Part of a small language model's weights.
Size: width 128, 2 heads of 32, vocabulary 1629.
Architecture: LayerNorm before each block, biases, tied embeddings.
Training: a variant of Muon for these matrices, 104M tokens, 3183 steps.
Each number is 128 + 24 x the weight over the matrix's rms, rounded and kept within 0 to 255. Layers, rows and columns count from 0. Numbers have three digits each.

# layer 3 MLP down (transposed), 512x128, rms 0.0673, rows 285-339, columns 0-127
121118119106142110116165121122121134110124118086127133117117120151134131135129120109106149122138140113111131117154128136082116093142151166136138136171123171138104128171135130144116123142125113092142144093118125140086152119141116161160141127146163086125121130091137129121136151121100116131126098108108141146168152138126094161121137149121151146136108129085125162146136145162097140120130
161131140146101119154134166121135096134123099160152136158126160111161134154112075131137120127112101135084089099146159164122139114131143133139123137162149114076137125083093152157098068129099116109133096141138087170139150164116138142103077098101110132163142144133086146096145163175083127129096121115147094150127076134130126111151130100122134121114125115120140125200117115100138117105138
121119133139111187152151134172164144129165107100116107041119092152123151153137102105097142143106154137126105155156096119149096121138094154130090144132111103149129135095185148125125137141170153129096126106127131185126091099173145108106119149111108139107171132158122192121155167173117096135170155086152129101089165150113119159122134101077091131140096090105117118103125168111114142118068
173120139092133136150106151202107104128146125118135146085098163175116104129117156111121153080119106093147139146126076082112133149157141117093134089159111096108127142159065144081116154138093122169143176108117077094130188072116131169169166126163119130158168072118162109119143141126097118098123137199135132122114133144103105110143131181153147129108161077164165130160133072088139120045134
168138137097097101154109133144164093115116094098145117096126145152102160142084127113103149147086119193152075155131133148109089166137087175132161128114112169142142123126136141176059141138163158117146095146104136086128120126121110087118173145103150153114141175100131094119141091081120142101113106133172093123140120132115156118112135129179175154175091114120160094122127174092098152185108
101134118124147112131141154150131135145109179125125118130134105156117134135132110122157136111091129170079120149116129138117165133098160128144161130134126120137155131133127141117099162107131167118084127101161056105107122126091111096129114162152125170098161149111136113169145122135139125099096164160109107155139096117110133154108112099139171123157166137131105139059143140067176078113120
130159119145150138151133127147123122159110136128135141123077124129082115131157152146132140122142097147106154120131116119121171115120094106144149142157109133142143140127143140153117103147148069115134119143110145166107172109109116119147114134125125102142126149157100082097122119142102110080176086105154131146109130125142118120120136102108146136111126114107092141117131150136121088151154
158144135137113132122129159083113140136181078139130142127097110110171136152110149135134120149135153142123131105138106113107121113166129163127122129120135135145129145147127147143168078117145067080148134153099115116150125130114164135124136126149117092125156122096151133124151102121134114122132102145124120124155143128125164095123136131140140124111138103107152115129111128164112139140105
133095084107174162130120161126126146120147110115149164108182113111118156129137103117082109087125155098163103125133159101101172110123085125161087148119111085129165143170127115114121137136094142117167132166129147112114097160120110123149128124110113136141150104147156130137166187142120086124144110148131170060122139102155149146077123090132151121120109088085126168125153144132104163087101
157113156111164202108125131166150143130146141126148127142148113140151169135128134085116109133108119119133113131153093125098166131128164164121159163170160124144124091114090151118143155155083055133139121177142123140135114158121125120178094097165136167099144129143113147126141126120131107089134105142115098138126162134137090154112127149084107079139160078135151120145162080087127147120097
150112139137109094162105131128120114150114114146115107099145097146157140133140118158112138127096143134113112127161141084163153129129155124149143096135152121143098152135116118176098133080159099170149155166165125103135097092118169134146068108084113153128104125138159094058119147095125121100132138154183139139139120170151129142105118124144113109117105122119109162149145144096116135114103
111130106133143137156125103138096091145123135149131115114118139122122132130122106093114142112140087098094104133108131128136129146139172142144170147073135120153169113128110073155115111081138119097094118109095162116107129134151108160113132109072151131161109105156175166143162159117137151133145125121199165106120136132141106121112110099098115147161134119128153122125141121103143106178133
148160136133113123159149123110158121150171111146095131135108135105089110136135138121112121164150093126103113085151126161161168099147124146120116132143110144146114084115125126183143093129130112108140205097127146086093113157137143157099140160148106071119147095114151120143156184153076157112114157138172115128114091110098136146112107130156106125151107124107140126099087149139091156132133
117085142124121115075163166168109117151115167149105110154172142136131132133096130118142102154140123129163153130127122133076119095118151129110129103135148117102157076132119107139160128113140143133126149167139211110178119125098146116118098100133153131199129128118118139107115115147122127119148153111161123145118132131125169130120100116111129124105154138178121147116120086119109108114100
181115066120123151144155125145127142142131120132126098143115098138106085139143138132153175101107105164174080155114131110142095135151093132110079108164125084145100117115098107094080128153100132154152132117141134116127150184125140104090160128124071167170098131159127182107092121123160105128104123164134080119089133145142140145145098148144110169135140128172071121112105098168164144168112
153099145127153130162102120092090150105178158121102087147111137112160128138197124143093136157123129088111171152114162107154125097092207093127097096106133171099122115159124077144114119156114126139147081099153160118140121120116103114122173086113135125103105115103129129110163109101118115147147162098197125090115124127121121155111134109136131145120152149103144127132142156149121140128129
118123129152126132121097083117121119158152116185139074110105125129119113125144175150138125089175144158149145118110106175105146142101103147124150118150123135132153106091136178103159141168077123103099152172113140133135156108114096111098134138092136112100158123133092101162115111122119175133126119102173104110162133107122142137148140107166147089144157128118135129130082165079107119133130
155137159120102124115119150161128128098149129153129128119109107092164142151152121115128115125144139134098124137096116144150152135102114142123108135148120112136099093147142165121135104175117100158087097182105116142143126152096148146134139108086141103151107143127153109114158120150110102100080139105144123160150137123128141149158117119109125143149149110110144143114134109159142106101105
128140129144111115133144106158103129148180111110145125132135110105122132128143125127137125126131095149120084115126135128137123142175133137131162104161158119134116152129148125125130129144138144146136117131126107175104136130123111148128116152128139133126129091134111138105136115137122128146114126131113112129123100124121113144086150100139149124095121134110136122106144111117121139140128
100156110136150126135139094178133124091099120132150127136178114153089122114084135057082106119123134154127134132156138114145119145177156110130130092103176124131134077167114139131086108139101123099140126138149118141109116188123150138142140154133107133146144123168099113108103130138138145131101126132114154114133176135154147140150102098139103128125127129160126133119149083130145109148123
121151137061109183136141092145105112120147094115132130145114138134141169102142155131144061144105164160137139130115131179126150162130137109130084112132147133136139120144120128125134110113143115131104134120092135119122125141126151131103163139129122132148145148123169124102094161089127152125129144093141113120151123094117159154118095155128128154133108121114153132122105105141122103120113
148134111097173152110108140134144103113123151135122119098077117133131140153149086140123136157125090137133104158152130130147142139114149125098110101129152134118136126107145170171055093119154129101125121167146118119102127168156138144117086103132127123144086152125131070140142119160065175112134132117140174141109082152142098103159126093146116130155151130110089145161125145161123118144125
156092098111099099120128119153145128089136103143144119139163121136113112136145127127112074107152124136132134145133128101127146111162149136138135124139107143129135136137127115144090128103144143133112107125114102129109105128152125118103102131127116138158117135145083142107134147144153146118081150112143148128139144113132124123119125116100163120112145125106086114151119152141112157129138
126098111116151139092152123138150123134144081164111110159162101099130150133115141119115122148152085127133123142147124164139098166172104103102091124124115111116136162161099093098086164135117093171129131123107094152096148117120153098122077103153124178116104142147121106153140129129100146175081126116122142130120171090138140150144120101126147104178151133135119154149112144085124122150111
093135105135128147142133110132088158113120163097146157118161128153149123107135107135178132130111147104105164144116170151055122123124129106136174098155057081145127107127122132110130106115126156136127106144108125144144137158170113140146113143158160087119139117121119087139092129127104125094141155142157186128112103103101114142110146162080130153127093155121133123127172117173163088121124
141132128125148130088135138130092106150145164121135135132148101154091164122159115127132145107113189121114183127137095153106159130127081101134148117050132164090116105077131124122115150109120119125141141131141126148124077109162155087173147093153157115162173148103119124146144114149122160109097160124138144093130143114104117154107128090147128161127124107151137123080125111124136130146104
195160122159175093185190160120067125146111101162103143126115144143135109125121057094143118101129153155146091138176172113152104191111080161127113107150141128151146159120127117089106096121119122146159156107118148150106145150080134149102108105132120103123119079127130113093113124119078103088084131142108134125118100174143134107179101167127096141162115173133116077124141065150170119137125
095141142153134126118128123113136161130147143092141143119095119116106127166114138154128143131142131133098130139151126144157145123104159139161149141125117119106126139110144171145145151160129128113120151138101148141109157086142105092138105112110120105111138117145110172107133134115145128114113098109114117149138122108111130114142125107101098114123112166094136122123126113117130127114119
109099134159152118142126173119154104117145140131090131119155138122126128123141101130090108091114142146151123065136099133151101133144139126143131155149103116113126160107098154149093078121145133148110136095100140142132134095136142150111137124126132103089118129164099143189148125093098099141122135127103165140159088123138149130095109116187148130128162102142096136153118118160132114133143
159119136092137147138133142159121093116118093153072134174122176111140090131132054120111124121148122178092137136103132113172082126139111108156123095143070155155115130122159131117058170128159173134096124148117150092117093139103101156078119147142122142155142128120172099161114130120134099142166164093174091103123094165136105125130121147099141103171169162132059131148154115142130125174157
104128087132160121186157170135154105177169159102101131155156117158092134085112101140148122128157149167143118097166145143140142143109136114117101194166133155112122113062149131115081108152133136101116146141141109132071169103127157138095103106137127090130139106149138112094106111120122142053120129110147156138138127118118103126120100163133094121097111130146166104136134134108154111112142
155128132133143164148125141121100151100101119138099106111118121118111182101137098120139089091112093100099139194148105139114140176116135140093127158122131133104159137124158121131118129159169118120128133124145119109113078132100140166175100124130108072142152121115107106124145124131115141153172147137135182082123174142140117126128170140106124152098109167131170110102108053110147123126142
151125129111129120141134116117144138132138103154119135125154133154138121131086135123117119119113119138131113158157147149154123104154131105140122100100153184113131123118120110121138122146120083129099136120184138121159102124085154125087130144100093105121141124106127118158103098149126174117102087139163128075142133097145136137081145172120155155117135113168177144105127139105117110166137
128156134116143122126130131120119078102128124131144087113139116141148146122129167124121095161158122136130124184141124163109108108148116131141136176125093121138176072171113129097103168140126113092164101104119148141094188115110123108160150152128155113081158122087142163113175105114116132097120099153181161134171126121078133121111145154103136119045097154110092167140158082128135135067118
114125118150105138078135129125103140123107156110136130131129122126088132141154172164151155130158086107133138142114103105128140133121108146084148126111108133141132150158166115152134112145091162106120131069133160098116157120131122136110120148138146109129139161108150126078083139128117115120114125138128187146151135147131104086102126138134135158137148102122101138105108120159105138111138
080125090104091130111149087140133128119136129094141127136146122124150099154106133087147137082111144151123136127146128112150077148137161132129094144088157119114147121126114098121156145135153093088149160118144115156163106110100139162104123122112137151132123149080201120177129142173137127135062118132183135090144161144103115087161096153147125169148134125100175144121165110137119119123072
144110114129119154124155128170104114157167087151136118132107123123117100123122153145120157108140181115133143151157121128147130111109119155162128147141109105154105107142129133158197128131151083155103112128123122118129088107122127139126111116133173110113137150121140074132151138151114099060113098153143122138168157110106114113161100108148107177137122138112115185148083107126108114110141
139147132134145162157113105092157142132146146143137117122111120111152125109137145135147133108115101164117128114176179112089124095110095119116175076144147160120118095128156134086131171150139096118156098161116095125118122141099120143109117103126138110114136123134140106113130121127163134136120129119150121130125105112154100145159124136123136142115112134108107141165133113091120137125126
125079140153134147089140188144077134131131121077107138128159155164119133098156137122147153121088117155141146170113144127128107118106143114158135128105133096128109150133112129128101132144171159175117127083142097134139171126145114122189103175113137147124113122109129135083145156160124106131140149129154117109113115154137125137111120113165143121126115116115124083098120084138124144073142
101106099146129155119110128129136162111159103105170144114150162148140170129105116143115132155123161138142169147156179126165131139126112127152097144137135077111085100095143155122135156143124149155142143105151108128127096160129100119143103162101138110126083103165138114104138152136147128089155134079140128136136122098127112135083142125083142130154141136137157133105122118122120157105116
125142158152108155165151146146141153077177145128112137127106131117124167144113157129110150147162109076142117132123116164140154118131124108105128061121166108068163103151134158125131160157157114108161107115122159175139130118129138096129068138111117135120076110124168102106091127142168124126157151135128138139095119131112117138142121109093085111147089109143108141126114188163114112086073
112134145151141183134097153098096107161150138069111109162110147119120114128143098127090095073090173102107109092140132082109127050116153187162130154078135142131113146085101138132115143066146145117130130130160132155114109150115141123151139124091103108140152136115137183156122124119137107109139147133161139158154126166118137139136147106156124149086127117126154114160129094129193124094156
101135120128156123147116164132132144187088121119145101127114127113128179133117096145101116126146123162124078150113104163114148128150095108116124170098116176136133146141152143097120079106091086147144148081151105141154214148128143112141110142125085167101144125124124118123133085089100124128135117124110124140122131113098119112132113142125150175111203158121144124157112144117124115166111
147124087165130170113077126152118166129110118126101092146152147160117127135121129148125128132102153122139124136096101151141129151121123168144137149119104115113083106112102166097060135131133121148114157152114098125130167145137123112137090120122136122138132125163140153125165094109077061093130132133138148125144168126158136123117153148135118158115096143151112111133142112126119123120117
124076076121130151116135136161131099135122171105124130124124152146133132141171161112100116141095108117157150101158105134158137155129142081124159122091109143174138100131115171140165122120094140114149145138134132126121106169114122148138119129109101160125132138192157174096147128095090132114136147096085119124121184139135090137130176102127103161136126102106120135104130101125136138104097
130144140171066126141151128145156159098136128107104130151160121143109113131126149111082110124142111137160147099137121108117128106129118151121136128151101182127148118161147140145145144117122117126095126100110147105103130092141140087124142134155135120100139164103117180127109104099129144132131085119118116102143130126140165109129115116133129104098128134130139194154136157163114121097125
109118174133154127072072129162152161101124129117116151114104091075137114113098157130138151144131091144101095156107134171142144133193129133168094148126128148122108117172135094113086095113149103108096130090122085122142104185108112130149126129120153118060168178133113117119160145130134141129116127153146125125102148138172137100153183128123083152095148159093133118154135142119146108156168
163117150115152146111135110079101188141165127117123157105118154104141122130134149132144135101104122159086102131083141124110102155110140113158170141122108147137142155143137116082089130147142130125131132145124138108138127146151132123138134119107129105137115116159122105138119092096124136134157188098129132147086122116071142109117125133123114103168138103119113145127159084130137112134118
138135121140110081132126179158175114192096111116117143125142113142184184102145056140138131182090175134158123053169148157115084109090131138098104164076138135091120114138130166122111115162064131135103107119140096078121145145158207079104157111155143094096097147141152066088117110149110195127118142095110106168135112103075165139151076184097144134213122139130135072123133149152162116111088
102093159112127103118134129124100128114160128085155142092123115143145126152100130104117120127104117117144099155124084097155148074186132123130146130115130142122126162140109137083088160117124099136115143129094132145162122147128114100087152143117137061124126169107118141123153168136163151150087155116121114113125126134126121125094138175103150132139125174146128151128139106102113162118139
167121120125068100115138162108149147143178115163139157127107128106132113211168120089109079158165114135126125104155165132108139081135163138094151128068157163114141119137124147144098115149144154200139160125109107111155155119202109132170145118155102112107083101136090103110079167119132135085145143145158159142145096088088145108129117105122127109120115119113153172128116156146149093080089
101113123152096120120159123097138136129141143144122119096114162143119127120116104127115151123137135121146110120128109152123107123136132117139124126132156164156115119135130129168138147128123131073138138134156120108134099115124115145141126118157144129149100138085128148127133141105144134122107143118134107130144116132131118129155136120157118108120094143131121084158130129139114123120134
112142115067195098117139130118129134113105118133101106154143152102121096099161138141130140119113124084139132146138099128124185151166129136149137168113124109123113125148127152101115182116157123110166090154138143189135101131124133128122113147081103185139156098100139102085152147116113154140130104067184092120100083106122133134134103108132131083117152122125179133138134153119160152120153
133120117122078131126100133123124099133131094138151140123149101145099132155114142113127141153129122111147116135160124131148169131103136131123158159143100110103149139142106134103137143120136160084111106141152124122086120103113108140098136160176131163153108133089134166083157155101085134099117096095158140146116110159098152137148117171140143179118119093125118157153144134125119132143102
156122160119141101112143112125129122120124138111130122174099118192151123126128137180140130144135103102132103153122137096149110137150119110123143132121176130093154169141123140106126128032111147159125115127124149193103085129119081087126128162135106154101126130105129159142124133125104158133125079130124112142139144145192122092121122112146084133096102116109195123123121130113144111153130
# layer 3 MLP up, 512x128, rms 0.0671, rows 286-339, columns 0-127
114115133129078137143141109105112142111099151119108111150119111153145136087133102174132146143153121138148125132144070105099154128078156151115083100125106124138140100105122138121109126095189132124134137140112121107107112151156150158118059147151099143154150108114155111132127136138143160159122140126114138114149137147163131150178111079108172126131176104081110159136150113148120096123147
145097083148121103099122140127103099096110167162171110145116157090148176134139117106191161112135117186136122137146139137112141157086146135112157150118150119130119094127123179100164127109078063123152151135120130128168117110147112156144145132165153143161129135152084077143097116122145086138068116148078088139115111136106117121133146162173094160076124106142113099136129135103152093184153
121150108165168182123095150096103107163113171130067124101122124155127160144161124144110055212099155121131128096111170166143102134110113154119162123125126111155087104093160153137177120077117116098162160172137158151183143096081139162128104130143146069139172131143106125130109072115103122119102107135138101159142111030163121144110105159085091137109106158142136136136140119128152156136100
110106135162201111122106133106134153143067125121146160129145113117137128116152110146160142122098188064135169101109108112131119128090178117086088166124113101103125143119116086117138137145138079160124146131165149115139116136107135153150106119139088075172130134123137163128098153096128153118144180112129121141115166109090145123127129147140164126110105172132117131147119052122114125088154
122152113138122115148106107119105096109132180092145137116151132090105125089085151118126155149158103140111135125164148109088144137131134143128086142125169145095129126109137141121110114141138104139114147149120134181141154084139113133123114111121138166154132145135171160095081113113144156145100135112123097107152171151148143135125095119134144111166152167086118154110083126120066138170174
118154142159123133107101165132137130117171100146119145106140129126164077136157142121134152115129093131156113130124138142114141136104148109121124104139096137074127140120124127133113147146136071093125128161143154120146157117120133109151103102143131143103158147122164123110116140144123115134131054158115111085128114152088144093156141115116135150130123174142122152130147144104084114129121
162139152120143138146107113131111120133118133109124159114115129119126111115112126132113139134126122132134125142120143167134130127118124121130119137128141122103128134124125126154121120112136126159126132112081150098145128101119117145118163119085137136119131108181154136136127148125109078146143117114134163149151114137146103128143156110097142088139112133138134143137109154126109100152110
113109163144120130145150121126137148121099131132080094168116106130160099083105144117136135145151164112156116113173118139139098151127152137124169113110131152118086106102107154123136106111134102102120147170130142119138151111151113146121135141109130099124152136115122145063080117118172173149115125150146106150128099165156142141145140141104113159077131147106088072094163188142127085162168
095153147160111103109108117117098145057159096138132178139111096168138110124115132086091070120122108090129099115144136138174180152098119106103121164146132148108133166156102105145163150134127093133081086124084110124129108113134185150101105102127163161118144127119116126155126162110157137185147109141109147156124126156126168156103134126135163164159149122086090139135136112116129148117148
137154112140093163117162155135150118111116138099115148115121144118110150134096153075096155091140091138149144131089114152150127141159125151076106177132113124094164165124146120170163094111103119153125149140094097133102131157112122118109129118154133107119140080150120142143118108126096107143085162146119135130139110137145115150125146129105134158135141089133147103070147089148150146125119
133138130159119091123148122121131175117117137097144120139120096161113180153139071141127081125128131150128072125137139138166143114107182108108115116130139109143141127134127164115139125080083150119159113137135101102106156133152126111077129142151158135135136147127141126154120131154122134117115162113122144119160132133126086125142158095146068133123102144152115149114100120152113124110122
113150149141126132137115127132104161139162125089111137149130125136149101105106120145110116180077090151118091107163159146141166124144150121102125141140125130142150138126134127107164134141113133126124146115106120088154108123144155133108117128143110113130135112110168132158123137130100110111129150146133103133124109131130113133128153093108111162133117084124103130108086148139108136127128
091115128104130099114130085079127155116153133080141138108126118114147096126151155161121102120112127099111123109157134141169149177121130128114134171113107121145095174130102137136152163143147117147162112132120094109111138125127123108060109158095154133103111162127130108122124145111076099161136126145130159095136118147152115156113141142131157125149129162138140115108150126133137141133170
085146149087108107093154118110145108145131149139119103145113126152126124115130099131115144123106125115130187110145115155136128164099116145100126173106155125138152104148074099134094105122112131166182126183095094133173116114158116192141079119128174107136153153122156169077086103143112080134115104131135121126132111158116127172146123140087155115115133142154098177143170110108101170113159
135157146133120158083103161137119116110111138166155167156150113098139116106136119170164127126130132151145078114151107163118148151145094155137103159146130065154097141117102175137181112109125109115142130140103089101096112166102125129111164121151138072144139095127128158132113130121107114115133166149105141131122129140112167118173112135117172142158129119129072128083078056109162172079134
102113094176111127159103110131103137121136095119133121107074155123137161151116132103093152091153121154119132116131097119080164123112153122110139110162117102097133174110167099183081115139131133122142158124125163135119136158144144116082085154131147138170185117138153137123152171097111128071145084121121128121088119189135124168118147122112141143147094176113131155145088132129142103078155
117146107135126098174150121094136149170120131133100140138105114112132163123134080154131118171117155132117115120107105137106115164143154126122107156156107109084088099086102122141159181099163125142153142123142127123117133117137129115133142139132125107122118092147134136143163092096154146137138141129104148104125128120135153099150100119136117136120127166144110143099151169126119120141151
120142105129146152126112138134124102121123151134130142117102127129127110138150132130130141134106105133135110123142098128123103136117126140134135126122144134133123095122117128149127143096116100130118113126148148107114136123114161137128131139115140157115180153145136133166127122105120142130114114134130132132125148111134116127141102116128119137139147154166111139125133102127122124142147
134128157148105103126146120119143129164129145118174155063136144152148113101109102116113138124192167104111113112103100117092129124067173104165144138113099136135101130116141106144154126151138123152131144152139125139132138099142151152114130132144168125092128117090154101131134126165121118156138174143120125110162130097110082118161131126149105102132139115104152111126144150096111127130110
148113148175147140148110120125108129145131130096099137123108096112133143140140171170128148148133137119154138180146143171130141122098147143124136101126115154154110148107134119131093143104079119168142131158146129125129128124116131126124088135135141144121146138120149098099113107106122100141176124089128111154111152123118106158068079136138085110146120100131135124109147137101124148109137
131116106128146113127106128131137108132134132096112170081076134098134111182129136123132100085102137114170145101104140125100107119124158126128147089183086134116174152129136173150154133099135104121117196142138167119098128130158142106125116136131151109109179114123151116156105106146208107100112137121125135098101125157137104102153117142120158145117145137115077150118139146070165135135096
153108158142151095118108127143117150119105144122111126123142149119148158123118138125159130126120126097130120116145124128119108167119119128126125126114133139127126100119135102140139125113100105133135142118149159154146114110110140149159151143112141119134140128159101144103125117149105129131142151130124127096159179134126097112065148120141127124134135115142143136164144137149103104130108
105131136121131106057123117118150138134119112088129159145136079110153127135139144127120141128130110137135152174104109136115167154129097152155111145140109119104128150101147141127137160102117119150115151132133121131142116129122130113129146109163108121081157141155105102146172107170121135116125106150128176149127156141138061125163142128087096114104136132173131092138157139121095097143104
131163160150140154118139058157110155129074096105148173143133150127139109127118091132116116087144154083101107154123138117158132185139098138190110118105102113099118167166169145106142115087143108156098150175140133142147116111092121122116173128123142125139108109107158161142046118133132131138123157133143179125156120123174144134079130128160109123109153071131126145144102061169152087117133
133108102134151096138139138106113164107093136114173147111089107123152109091146165164115142145121161137131103147111106173164153132086194083140097141122109145088103146102108137068171091119107106126162138121129111113098141113133148103166104133107157184127117144120138133068086106124159184136140135096123096117121136147161108167142126085147140114116144152141132153154105138132119104116123
088134147084081150095102145072140095122137140162109151086130134160116139130128168140086146127161116165148147137156136127082153088125147142103145155154132147154126147157087087134108086121103122138096153157075165134091063138086093137165148099179142161121145108164103137113175134154142096141162128102122121191160168128101099120148127104078114128141122101124104157151106135143123149156117
110116139143113176139115135120133140149144134151101115128127112132121112143098149137121140158162102123146114104125118149125130122092126149115148136084145152174107147162122124118115141124111115155122121156126168145122129111114161122123123118110129127129100103146128104112084098149090153130139129138139136119111119137134116131137096130117111161134122115150111127152099102142144127133156
141183178180140108118078171079153118107139086124147125100112121137138138133122144113128158164124149150151103095102121130108139136122133113154101166131114114153144159123144085127134099151147154143126138114153097104128141137143106084124124107159109153144136078099150116152140094108171116184123141120118107104154148148130135120146111111120127114138083133113117145154108111111106138126125
100104122131130088121125156102113158140117115113116125123144140162165130109139084132181096103159140120133148142104113165146148110155114091123084115126135156161096136132140072194136136142191135135121128106144201132137133124068123160162099101159147123137170086064123124123125071109111132163179160084135098096195145161122087122108075081119129127103157147170139137096119138143082093140165
163184151114121110127112188147083141115138130089134111124079120174120147153137115098132041127126094127099112144159167081119162142086122152098122104129141152152123132110152143156100160116161138109146105109096117114084148147132136115123131112133133168163189091133153105099138091162119127185145101069138124143104118141127151155158147092103109129087132148109126134190138140126132088147106
136125090130134144110133134135115131113155120101119182128138107085133135174119120110111143122112119140141138098136145138125107170158186087143109174123177148106138152129156122162116118077133103140133137114132129127082112117108095106103151094108107088112158136137184126130150148128114180146120156073148135109153145139102107153178105104158124184102129087124119098118127080140152096161144
110125126127115129092124130120126101138095127127161142093103118126132144129171163125101134121122155090174112127085117146086134146095137147173158129126127148088131171106113112142133122169142123122163156114103115150114142121097101144135161120117122113108080126128157159137179156117101113147165127114070133116108116142155124110146138109156134120144117116124111125130124101133157118125105
095128104161122098160118131157110108128122116090082147140147157098143122149141129119150084139089132142137143095164122117109120122129116128133102094119112106145083152118123112118181136106114197157114146184142131119148136115168128111092114139118100137113148143158173101087118129123118133136119150114067115129100115178170117135153158133145141104146176121153107174110087091136133122116156
110128108145158116158130144102112105136133136123138138109130127087113126114164103106106136113129146130121136125148136175147138129149111104143094182127135133150098105136102120130157115130132109135145136131122125135136103141144112140085130116117121139078110098136109126154157123145098141174150145147150105095136141145110096146130116120111159113159120128130126138112107125154099135136132
114108155120124098124154078154160147135112177129108166125137137105192125128107155141131160069128108124146100164157115123137067147149119137103139120134116163108095154095143145145175138138134105128103154126087130153096096114137105156139134126098121090132101186126115133135071120100157107161145054142135138115136128184173112109152105112150116134117141100095133194130132129161143088154107
135123137145131113113131181100125159092106121106153167087128101161163163136109152136111105121102113134126109084119133133152147143165142125127146109113084165158163109124139128129121133147117125077182155128156126116121141136110130146124125154166079139132143132080155115104153106111105140159123133165113091119070125136139135130108154125132108134096127097125146109134135115101133173155148
116174125123119141115130148115116166150116113144121127119127092134095153108148119128106135112117136099137116122096087147120109123120094169113139160123144097097139111123110088147164152131121123123127142155130159171145129134095172130100125105156112128143139129123167149129125120097155125107115134114104151153099090148140164081097103135109111136189157144126105151132138114123137143133122
130090083117170119156123098139139118107148169113137173122118121125142094131126112116124162082139105133142123107107131160167127140120107128157128128147102156161145144094130118143125137127115087128078111108102120155126144115130138123129114124105116128110155138162124104116104126112125138124131133099107151187113127161126131114121117127134075108124133116143154180179124128119129126147166
091135140131121114160134160119082117104135107099140119125091132141141113115117194127126151098121110142140123125105097129146164121135111165128130104137109115118134142163123131149145144103146115106122160109139133125127105112146163201110105133134161159144138190127112123155097162102124154108094133125148142158116093108126145103130118118121104145146131099135092170125118141114113122093134
134109127132097123195130108095119133167149116132195120137091139138136146151184142148104147078084109169115122102115123104141119106141191162150122171122144129163095164092115129168131095126124119105113150112137092083134089141157131103124115126130080105147123100139091188133117097085118131144109132120127128151141135151150101153112115131131106177134109130119144115162129138149123125141112
108119108107091096115130120158157189129073112120118151158147130091147182153108183123136166111163114105137091113115162170122126168136123133126140116140106168128136108164110125137101134112101129156156134150100105138143119092127078130119126140143163109120154086096105069092137098144101175148123151126078129182138176107117123105123139115115133089142187154132118105096104111135114129141126
129147130097160144118115158124072149131101151135100170141155139113153157084107097104094142123136122115106145104149153131061133112107124118148092120137096110193102121147126149123159139130148144100146121153135127115149130118119127108096129114096132125089118136155125133129148135118130099158127143112150153137123107143108164154118184141065058064152128124149145138157142145139114135155091
162154126178130108105142131131143085132116118140136158121133133113142103153094116094116160096148123144115131130138147112135133126147118131143091094122116173170071105138125099117140151108105112149134137118116170121107119119135142107116120147150094146129127132133092107126119131153117117141152141071131122120104163139142099131105125161159150137118149169132129166127153106144143104149122
100122136148152110115133095123118142118143088129121133126165104116152146104087097136145145122126093128105071134115108136113143126101156121109131147115158147104135192146168143092174162151157119140098134130126091129138148094122162145105137118101137096155131107083070092140100144117147158153099125166157145077115132131146098125143131140097140115118160171125116102148146174159120110170129
156119125122126129179123144126107121127096145127174109104115122100134132166194102117131139126154140092145128084104184103092101150111114123087159102155118135126144147136123141124117102141106131148167131140127109165150127135146111142134137105155147144134119088154142099108098100121110110153163156125157132156126123122125141089103136130131161130114126069136142109129124116102148128135121
158176112167130129128149109090133067124141163114090122169132129139139119132082086117176156105152150063133116131122089157113161175131141170084108130174105156109141123116102140152160142141134090170113075150155130163130123134154109130126124142122112158090132152131125099119130097161134121113113145137151132099126089153169134120130148114130092130162125118132083080114153138094092089137099
156176128088146131122142152136130122114132091124136124114116140165129118146159128100131139151126121162135131105103130145103146101130113147130076089137152114146101099135091137098171123149127070112156107143168135099122145130137158143102135108132154089141147128114135135134096129130109117129122093174127139125095119166116099151133131127114139120116101153145159122140095175146093148168089
185181115144164075141100107091124118165159124135134148116056146086132185128124127131110144111108126094091079067141117130148149122124142117120090118188105128105144113132084139152147146109137115155113118162153122152136142143104108195166111135093151125157177153132115150173083120069121099145197113124094156085122095102150143095149121096149125163143110131098128141151147094087126168103138
122163146108148124179130140091108084109122130126088127152152124119147151153110109111126087104136144149132130125107127140105112210142129127112157121129125126180139115100137107145104094169151161097113103112149132125110111099142168143133086134141116123178115113140137097132127112127121140133103126090138146111167072168142121119150145118138136161126164102160113108171138144126107096125117
150158165126137201132154116128147164148125152113089134120119111108117073124164093116072107146106150127123127090113150143178162126126169145138091129159148083086093101106113090082173151114138088116096129117150125170111078104124104134128086122147127089133136199121126169188179103109161117108140160113155135128130130119158140130110122121111150118119122125106091177142118188141128157139091
112149131154127134144131105127103141155137119116124119145134131110163115107122127117109121108102121146144131142108135119148126156144127137146142136116088134157140144102176134152125150147110129127157141139132106138119114120128168124135129144086110122128115113107148150123100108101137143120132103136145133145110101125138142110134115113130114136142137120126114124108114141115132113152143
117146137083135121119112114144115135106097126185169130101149139133151143119032125111109112152123098108136154122100106152092167157115117175062165160095103184127172107141154119183074126126133107115149130121101131147133121097150111129166135106151134130099125126090117149126087157150123115127136115084154103149143143164115129119112156133113123153161142146100150123136146146109108111144124
108162160113154093170118129130119168153098127129137135158125133118165137125130123149090092171143142123126140124123093149142147131112125136121102117110143128143129135107118108158101102104130113146150123107119133109115145137104151134145092117168098141154146130158114124117105103124114143153106148106114142145110157134104142125160093138127155119160128150137077101137109107134090131129144
127101118127139109168102151145139180160149130128146099059131109104113133121127171125098129107118105178152137118137124107122130135136068097125111118146109103114130126151133134199130170149156068126098145092143158093120105117143140145105104122158141100140078082115120141177099101154179121099155106138150114129127126127157111114156143126107139148156166150124095171162115121151138111131092